config = dict(
    vocab_size=2198,
    qk_norm=False,
    init='trunc',
    init_std_qkv=0.0277,
    init_std_o=0.00542,
    init_std_up=0.0277,
    warmup_steps=200,
    final_lr_fraction=0.03,
    doc_mask=True,
    train_tokens=85470000,
    dataset='wikipedia_en',
)
Each number is 500 + 50 x the weight over its row's rms, rounded and kept within 0 to 999. Layers, rows and columns count from 0. Numbers have three digits each. The size before them is the row's rms in percent of the matrix's.

# layer 2 MLP up, 512x128, rms 0.125, rows 128-149, columns 0-63
096:519475555515418536499434493590503491484547477472551507567485448631450475495544450476521603459510450510555469412549587509448530459512518554533415569516485508567522427495561508511548460541479516
100:523517458467459500554451569523409449381459417469519561386521529574527471422529454456515503500553504532467461566432512520534538587532605492439484548551552489529464419528426539452440462505487482
108:585503531501509468559504486466487400503536431549495449386444515562470594499433479562518474530566456515512555491534562425497447567518520495434452513491524480524509524488469459591471595603439609
101:503407490479451403585444506550520516493566424574525559554444512514535620480543493491481499556473586556498461491503422521480451448455538448571422427549404459468542470558523469474492520461531497
112:492548598490451491549526500452497478502458557510516424552413524603458520491470495520479523450577591512481432487369503438515487489501433602454504430489465414501555590397504553520432508551573494
116:560637551564542490494551442616511458513481512470464467478430495563458546508498505517467475463536474457541458448590477479510497487437453481538453476478532512400526463486467422525375558506460482
101:566504463494605535540492477490490456518504444528484535564562524489437470570526611489498556455456541466470462525429549544521486547481392505592485579457489486446524502526509473559535569560477519
091:489559438500489471436544489444515414507496508503435506585511494449542581464491530536502572454531457528512532485552518510525440426349577555566419482560542483514516456438485490483484452444475542
107:522400550509493536484485465491427495471436531473554446512574545523528530566510595563555527480431527518585501534458578474537491509433619576444561505533537469533539559519519446477453542462371502
110:438529465480370443539484567481556561507452502506553465535492447535511541405478388516605437419585459394407386520551530514563481514534518539465533534505470582475584499477500497486460543476485534
086:560403501510447458473548428475523510497502462591550449472480553480477431510547484457517536537460460539454411456470437447480504463573482486468556491514455512424503494494448396535352505520522540
105:557451481494507402484575470529548567527508411458573483582443488481456558382464573507514508403473484464596537548432594563501529498470508575488517534415513545489543547553430536498477467481496565
108:450544466481486396572436500460477506417441610489473481526408556521514468482469525547509473511491447475571548570485466519552512524538502516470480518564563536478517519510427465510349515403446453
097:583442532544473397535460448511403491547494567495582448475551396505436457555501548450533530513506498515520509499532538467556531394560510390524487436556422501474532513490555478470466418468532538
094:510442482559508529531499540419458433460510433469441435551522507544457562483559600537489587500546496571549421550549557513457557556571463472431492537449533425438581476483611477592528422463480493
101:429583490530540445496514566497509570515453416569501493571384568617472501544436553523506448506545417610590484530504462441457490574472474410485519514581506385507517474518547522425459454441465521
112:477526496379487525560434488517509532491469533593522478522489500489548368484448595462460441453532524549376576529502459420516502446579478508527505548539531457485599479442552484524445494511587432
072:521445463485615448531529384432519481493510439481587497472479474558524519473434462429587542449478514406560420548456495499497469573591501434543559425511481507470461509503517626462419550413523454
082:577545521473483557483525600489521544502534440447420460490490550535531550449442462464515483490501469406456531471460401517458512441569502499534465540511509490426396474490548550470513483544489456
103:555481511501469446535475413397401522396517487470437489448446530518532503503591430448518582523571614415554449468503430489476524458447417577553581449574465553536439606465508519499512561441623528
096:539484489459463475550523626458600436471473554461466399485455461498558500464538458499563462429487546443503490596474595469524516500518586458417509448558514473496530567500599496520423474519467531
091:458384482556423466478494486448496472504465565531521525574465543483448482467524442584533457461442462563441486476520504431476386555483517573480531489445485592572522486384452475582555527564448490
# layer 2 MLP down (transposed), 512x128, rms 0.06, rows 128-148, columns 0-63
098:483524482393537529472472513435567468458459565575473449412570486475502530480522540542507475591506503524444535469551467506492434451577543515465584523477550555466523523476411570486577443581501521
095:621478521547530443512430460433526479446554490409481591556452572473542445481571575442513469539501504549430496459440489382587499626492466560527509539518510505554491526441519497465581508448500448
102:537425519457468504576471536503551530423477402504417490441547474521469470492431416559434516513525487479546591513484595403633493572510523465517469550510578531519592451517460436452535527530506531
111:525463490530530458507525511487502591483497576507393504472569474537530582546492481516548434448421522442449521567470443522523467513539571561545547500499413511504522463513570518494424519584507503
112:509559488450465441510421625538500472500488511537500535481442423528514490488602472548378467467553522539474554507480415372494428470553530569531619442512520489496486537385492527450530589465524525
114:509498517469476582429530435471584493460511479411520497564403524608531561517453533516527577463494519468474528515439542485484415562452554506504437544541468472508523380480536487540481544364505522
101:450480564488576452464509559479471486483508488470519513503429567591441542434534488509485522512515615460451542577430595497531535466466502493636499540431535575487646527473503534429479495545476426
107:486566512509514548546487602487501415487439518456527386531483456468528520449520450504467529494574611442514569535560499480564513584551475494512474499548483523421545455478534496442511450496518443
103:440560499512539549477516610348503459547486478474542412446514483453449452484528552462459555556507508566378546495553439517510577496471422511457438491443521540493477536525509453542521479450502492
104:501546552528498427552491510452575583480458483487508468506513503559557553455511493476587518449508482412429504554476524549500440518464467482518566554496574507534560458606443528556433554476421441
086:453468459446522553451545524502430461497557474500526531502581512561519494585610585577553507517455574546515503566535415532490556513456494518532451457501501423542518460482461591476563511433419564
095:512464546458561447503527528476467525526585488539566566509462505464387556450516434528416469455473527500502495562629426494470441447508582440580499549507546436486475526510450417485587550566530537
106:553515513488541519553475490493500526433477456503546505463476541536499575557520580544517464472516482529572563428642487556430581504410473435491521383481501520523476436498488500498479462521437462
095:399448510496504487481458412455558533469432540556580475580517542414399473490404593483536497514526587551481502526563624499474489513482532505555479538374491452530481501480506484506452559578461588
086:451479489541487534628438409420498508471457487441512488515469496499573535473454613556464503574567455537467523541467453458473593499531448437513498547569490600478472556410584601520482449463468498
097:529415479475462490512465550522531535540506388440444538452583503579477505509524512531510455490547441477520553549467507529556584512511451490504475527436493542420408436556478520406478423594544500
102:441514548498479520526517508497504411538460560499437635539513460489527389503482548451507514450595542554420484473474498441509495521528470534457498454513590501475435535504483475570514537548524542
073:418511558547538513479542525557482475552544501462402576396580520512523502497564466498523563396509568494495357428462549473449510528378495448520508518552485487552497435459604497535521464593524565
086:550464461562525465510409464502453484562528547528527454523492434483475521553492478441496479513624440622476467569607512482446522498506497544523587548489431472390574425465550504494562557461495544
116:513420493506567398518557586444466387495532552483565551521384514493542484516462435470500516525587510557554433479536539530400513630450494509450512432439510401500492494575455567538539448516553510
088:559518487498544458436417545401557518515593523488480543513416438520456569490557494446517599409441552508515508624610484480509625476467514394550485470420506470481560499507522550458460492518540428